From a checkpoint of a small transformer trained on Wikipedia: width 320, untied embeddings.
Each number is 128 + 32 x the weight over the matrix's rms, rounded and kept within 0 to 255. Layers, rows and columns count from 0.

# layer 2 MLP up, 1280x320, rms 0.135, rows 356-369, columns 160-239
[[ 55 190 122 167 141  92 163 103 131  95 103 117  89 138 101 140 170 171 143 138 123 147 189 154  68 114 111 121 106 134  82 106 168 116 120  98  99 101 144  46 139 126  93 107  96 128  67  49  69 142 127 161 177 130  96 159  83 143 159  88 116 137 181 117  66 192 117 107 115 150 153 145  90 126 131 130 161 120 146 142]
 [100 112 147 132 128 104  97 119  97  80 163 124  74 105 158 144  30 136 127 108 119 139 121  87 116 144 153 121 105 145 153 107 106 131 123 179 129  88  98 139 115  96  96 170 178 111 164  69 146 156 119 189 154 132 104 175 159 103 204 105 156 190 147 117 143 141 157  74  92  77 102 100 132 142 132 147  90  81 143  86]
 [ 94 107 153 134 142 197  76 110  82 134 109 137 136 158  60 125 142 162  98 128 107 122 118 132 139  94 164 117 182 144 169 120 102 134 171  64 149 140 122  96  97 108 167 131 197 101 158  51  96 151  80 123 125 136 179  89 126 117  97 117 239 104 156 119 179 118 177  63  85 113 171  66 153 149 111 108 130 141 120 153]
 [ 71  76 100 135 155 140  96 135  89 224 125 132 182 125 182 101  87 105 110 110 128  56 120 152 102  75 151 128 192  89 134 167 145 140 118 116 198 161 101 129 177 102 136 142 115  89 140  93  95 111 102 139 142 105  72 123 149 167  91 129  94 149 123 132 119 121 161 131 162 121  97 123 141 118  91 120 115 179 243 125]
 [134 138 118 145 113 131  98 159 162 140 172  89  92 154 106  71  83 127 166 112 162 131 140 105 140 213 130 115 189 140 203 147 121 165 102 100 109  59 104 178 153 138 188 150 183  76 132 166 112 109 145 130 110 162 137 138 160 118 120 132  75 133 130 133 102 179 120 172 158  92  85 129 156 141 184 138  91 102  94 138]
 [ 82 101 135 129  77 171 153 162 134 133 100  98 138 149 180 158  81 141 153 101 106 125  95 102 101 131 166 180 182 158  94 180 131  69  99 120 181  74 142 170 178 165 116 147 109 194 107 138 147 112  68 159 118 145 114 142 119 179 119 154 160 162 173 117 122 184 144 129 142 147 111 103 106  98  76  74 132 141 200 108]
 [128 159 159 115 147 171 124 161 151 167  87  96  73 134  99 104 121 139 138  85 120 130 179 150  79 162 198 116  77 158 134 171  61  74 168  95  88 169  94 119  61  85  87 171 128  93  70 137 153 130  76 159 114 128  76 159  91 120 151 107 140 114 141 146 117 149 128 194 169 151 206 121  86 149 144 143 172 124 123 112]
 [126 180  51 187 176  92 133  81 148  85 101 107 168  99  88 134 129 199 115 106 121 136  94 136 103 138 172 114 133 162 116 143 181 207 129 125 128 151 131  80  79 119 194 114  94 189   9 135 150  67  96 189 101 120 177 103 167 147 130 151 116 134 121  63  60  84 137 125 140 147 116  86 128  94 153 145 157 104 139 154]
 [103  91 156 156 137 119 111 149 103 113  71 108 118 107  94 123 112 118  73 136  99 167 167 107 141 135 118 119 132 143 102 113 120 158 174  94  88 127 153 153 107  87 128 137 171 138  90 157 116 122 200 120 200 112  94 132 103 137 123 148 102 124 139 115 171 122 137 111 139 115  90 131  91 138 152 168 128  89  96 110]
 [ 88 150 136 136  80 130  83 166  74 145 156 100  91 108 143 132 107 172  96 110 129 139 153 153 116  90  82 134 165 145 159 205 161 169 124 107  90 112 172  86 117 128 134 152 144 122 148 132 147 134 101 148 171 108 154 112  83 181 123 102  65 171 111  71  90 130 152 146 149  57 160 182 175 108 134 137 117 134  80  86]
 [130 100 106  43 100 124  93 131 123 114  91  72 127 108  96 146 147 143 172 140 141 155 100 139 152 130 109 137 114 110 177 108 134 110  71 158 112  71  79 149 106  68 163 101 131 118  90 145 187 175 115 139  75 101  77 162 200  83 121  91 119  66 151 141  90 120 148 135 116  98  77  94  96 138   0 152 116  90 137 100]
 [132 141 147 135 150 106  91 140 122 155  79 169  83 184  74 135 114 130 177 124 162 130 119 141  94 186 130 144  91 136 151 129  44 108 103 107 166 101 139  75 149 117 141 108 138 151 108 129 104 111 124 122 144 126 165 103 161 185 125 110 166 141 187 127 121  72 128 144 148 115 111 187 174 158 100 102 109 137 139  61]
 [155 151 160 106  75 103 101 121 196  97 113 124 163 151 188 165 156 128  78 139 127 132 146 131 138 181 151 156 144 147 114 155 123  78 130  69  97  86 122 116 116 150 154  86 175 113  90 135 133 192 126 138 113 116 132 147 117 119 113 102 128 136 114 127 182 143 127 152 170 149 158 139 177 160 191 145 115 131  36 124]
 [174 131 178 167 126 151 123 122 186  98 126 113 126  92  83  77 133 162  87 175 141 133  76 182 122 145 133  88 140 150 108 150 170 187 168  60 128 151 129 180  86  99 130 196 121 133  80  68  85 134 145 114 102 112  78 125 121 116  88 136 108  93 136 101 126 144 132 118  77 117  91 124 102 126 179  90 196 113 126  94]]
# layer 2 MLP down (transposed), 1280x320, rms 0.129, rows 356-368, columns 160-239
[[146 141 112 159 121 126 113 109 144 146  94  86 126 180 117 168 188 125 136 124 114 148 165 106 120 121 105 117 125 132 182 122 144 100 100  88 100 137 135 143 157  57 117 108 154  92 143 156 102 162  87  87 190 135 123 128 116 126 157 100 161 165 181 106 172 119  85  94 147 110 195 103 146 161 152 143 121 121 141 154]
 [ 53 152 125  23 131 146  85 151 132 147  94 126 140  76 126 191 128  91 146 117  96 207 130 117 181 114 132 110 131 116 166 169 171  86 133 125 104 118 114 173 116 107 162 131 100  52 114 161 103  96 105 108  94 158 191 180  57 186 172 152 139 143 126 128 150 171 147 168 165 133  92 137  74  77 116 143 131 187 108 142]
 [111 141 179  96 109 129 120 116 107 114 119 119 148 134 164 129 128 169 125 144 162 125 176 163  90 130 224 152 131 142 134 131 114 145 127 115 126 150 168  93 173 173 131  74 120 108 140 128 121 114 143 139  32 179 115  89 151 109 127 100 112  89 126 104 168 160 164  86 133 120 101  96 101 126 117 155 105 132 139 147]
 [175  86 150 110 141 110 146 210 145  64 115 139 105 132 108 196 147 102 124 133  94 111 129 104 148 177 120 132 117 172 137 111 140  88  93 136  91 152 153 158 149 113 135  73 170 154 145 122 115 132  98 112 109  42 148 141 143 210 131 175 142 158 112 122 112 122  99 123 154 103 160 157 166 167 123 143 149 134 135 139]
 [121 179  81 123 136 134 134 162 128 155  73  82  68 144 138 153 185 176 128 194 167 143 160 128  70 167 142 149 112 101 192 137 118 102  93  85  89 128  80 136  50  96 182  97 169 161 132 151 123 102 200 131 151 194 152 131 205 107  70 119  50 214 122 109 145  55 119  96  80 158 129 128 177 138  92  93 134 160 105 143]
 [146  88  61 134 163 159 137 123 107 132 134  88 128 163 119 115 123  95  97 135  62 160 104 191 149  95 153 151 143 184  64 104  77 119  69  43  64 150 116 159 111 196 133 183 157 153 141 116 111 162 119  98  95  69 143 148  96 154 153 137 149 130 146 162 119 168 163 172 107 127 128  99 135 135  99 149 155 132 126 118]
 [104 172 183 132 164 116 115  51 125 146  75  55 124 168 122 161 168 157 151 116 166 115 150  82  96 145 255 143 137 146 170 129 136 145 148 144  74 128 153 156 155  96  85 163 107 105 131 119 165 120 114 102 116 184 137 143 182  86 143 150 165  73 102 117 143 143 133 102 203 168 146 109  70 166 145 144 126  80 116 123]
 [101  86 125 200 152 144 132  72 101 109 151 161 157 135 151 163 133  97 118 145 136 129 106 140  67 125 171  66 131 108 159 158 162 135 118 123 100 155 185 163  98 117 102 159  77 185 108 145 112  61 122 133 213 144 122 126 114 129 124  39  93 111 167 172 127 127 138 125  93 153 121 202 144 127 118 130 145  53 101 168]
 [157 187 123 150  83 143 166 160 100 144 141  90 116 163 157 129 105 148 157 100 187 101 128 144  57 107 151  83 116 153 134 124 133  85 109 122 127  99 110 139  90 141 150 146  96 150 107 107 147 124 118 141 126  83 142 179 139 133 127 102 123 137 131 134 141 135 129 144  88 160 189 131 130 116 115 204 148 141 127  90]
 [120  85  87 137  69  66  77 160 106 164 134 130  94 149 162 129 105 108  97 121 147 150 109 111 117  87  70  86 118 127 168 127  87 117 114 118 122 155 143 152  99  97 178  72 102 124  60  93  91 123 129 145 102 122 119 115  93 180  74  90 163 150  88 123 164  86  86  86  93 119 148 143 163 130 201  91 113 172 122 185]
 [139 120 118  94 106 100 126 158 123 127 105 126 158 146 131 149 109  86  97 165 143 139  42 129 146 143 134 109 147  99 153  80 136 113  89  94 195 149  36 134 129  64 156  83 102 153 148 104 135 168 111 131 118 143 108 150 110 100 132 165 218 135 145 127 115 109 150 141 159 134  97  92  95 153  68 103 119 130  81  65]
 [116 134 106  90  84 130 133 144 114 101 130 211 100 125 146  90  55 139 159 122  92  96 108 135 125  97 114 136 156  60 159 135  93 118 122 119 113 172 151 135 134 100 142 120 147 104 132 112 147 114 160 125 146 141 108 110  93 100 107  92 171 127 141 153 147 129 133 127 121 121 143 103 153 146 199 115 105  97 137 138]
 [172 161 138 140 109 139 123 131 107 119 141 172  89  91 129 124 146 111 148 183 132 103 153 160 149 144 115 127 163 151 155 111 107 124 140 106 128 124  11 129 120  71 114 162 156 148 103 114 164 145  96 116 132 135 161 197 130 104  92 160 147 130 142 121 102 157 104 107 128 150 143 142 189 101 102 189 176  80 122 111]]
# layer 2 MLP gate, 1280x320, rms 0.138, rows 357-369, columns 160-239
[[167  57  72 147 164 132  88 140  93 141 163 142 131 149 136 158 115 119 119 128 114 135 160 107  86 137 149 167  73 169 104 106 124 176 145 217 165 111  96  70 153  73 123 145 158 142 100 153 100 193 188 102 144 119  70 163 165 194 128 198 120  87  81 184  94 115 136  97 141 128 106 150 126 183 136 107 120  80 172 136]
 [139  99 110 164  91 143 142 125 143  99 161 153  86 119 125 150 149 172  98 215 138 132 127 123  99 172 171  92 175 140 120 147 126 102  98  68 178 150 107 122 143 191  91 118 195 162  78 141 117  91 113 147 116 218 141 127 144 143 145  80 102 122 150 187 107 159 141 103 141 162 196 111 118 117 144 132  72 157 130 107]
 [159 156  74 146 134 104  92 113 133 105 104  94 128 138  97 102 177 124 176  98 136 143 152 148 188 161 124 172  64 104 183  70 112  91  95  65 145 113 130 105 159 173 134 144 126 129 113 101 166 167 119  58  83  49 144 112 120 139 194 174  84  75  99 139 126  92 107 170  78 103 181 131 169 149 155  94 116 190  90 132]
 [128  89 103 131 138 124 128 184 173 157 183 144 173 136 165 125  99 112 144 146 166 184  79 120 125  92 106 120 143 105 127 127  88 120 103 147 134 130 110 115 156 137 149 132 139 107 179  95 120 127 110 138 132 118  65 160 160 115 103 158 140 137 124 103 137 124  85 139 120 117 126  97 110 148  73 186 155 137 117 128]
 [136  89 109 149 117 148 121 131  98 131 139 110 120  89  79 119 100 102  87 151  94 209 103 134 134  63 157 153 135 127 120 118 189 178 137 163 154 142 140 185 173 185 141 130 126 108  61 113 174 129 201 194 101 113 104 140 117 119 100 119 145 107 145 191 161 173 155  57  83 144 181  60  76 136 136 159  59 121 149 137]
 [128 140  70 124 110 159 138 204 162 113 151 109  98 118 134 138  79 120 127 143  96  94 107 169 178 102  93  99 105  86 190 141  96 117  75 200 123 158 108 159  67 107  68 105 108 168 125 149 140  83 154 115 125 180 106 106 157 132 146 120 156  97 127 147 102 131 119 161 143 101 147  65  94 154 182 141  98 102 139 174]
 [140 115 139 151 109 100 112  84 118 137 155 140 143 136 168  22 129 119 145 146 153 124 148 100  49 152 160 126  49 189 174 139 141 197 170 174  58 147  73 113  64  39  37 168 184 186 128 138 122 150 153 118 129 183 132 131 165 133 108  71 164 108 145 139 103  79 115 115  87  85  34 118  73 133 177 159  56 133 127  85]
 [130 106 114 153 171 161 128 124 128 126 188 114 153  75 131  92  69 101 131 109 109 121 151 124 106 121 157 142 144 119  96 127 112 169  85 144 126  94 126 153 116 168 113 180 133 103 138 119 127 130  70 148 157  85  98  96 142 112 100 125 165 117 148  95 130 129 144  96 104  89 146 149 154 148 112 119 124 135  99 153]
 [102 113 168 138  96  93 160 105 150 151  99 131  89 165 118 134 104 154 148 154 152 165 155 125 101 101 152 105 154  85 149 114 105 103  93 144 103 107 123  95 139  71 137 125  93  90 159  89 104 133 154 162 136 128 121 126 158 178 146 161 112 141  38 158 108 148 146 110 171 108  91 117 144 130 109 149 108 151  77 124]
 [135  62 101 135 166 115 136 174  79 111  99 114 179 102 151 135 117  48 110 108 182 103 143 169 121 131 112  94  64  70 128 105 109 192 124 117 161 155 189 110  91 122 114 125 191 123 169 139 112 174 116 152 111 129 144 125 149 118 158 150  72 181  98  46 163 126  93 118 104 132  99 128  97 147 127 123  88 120 161  96]
 [133 129 107 147 141 178 163 144 109 155 178 119 172  71 190  99 137 188 119 132  69 148 136 157  95 123 140 114 103 102 104 144 187 161 162 173  72 106  37 150  77 134  83 144 133 103 140 155 146 144 193 112  80 140 121 150 194 111 141 125 134  86  91 125 117 157 125 110 140 121 160 126  64 105 138 156 133 106  97 160]
 [142 126 127 177 111 106  70 143 106 128 141 207 101 127  88 108 157  69 102 161 120 116  91 134 156 175 142  83  98 132 116 151 122 135  89 115 143 112 178 124 136  40 162 127 101 167 136 124 127  82 158  97 113 188 141 132 108 121 149 182 130 158  95  83 128  85 176 106 128  70 120 143 137 131 151  97 176 103 162  85]
 [157 136 152 114 101 101 117  85 144 172 159 126 116 121  98 124 118 189 148 125 124 144 125 208 117 140 188  95 137 180 137 169 197 161 144  69 119 129  93 104 106 125 123 150  65 138 151  31 103 133 175  73 136  76  93 106 123 142 111 140 109 130 184 122 146  75 188  90 124 107 105 106  81 136 185  86 143  99 128 166]]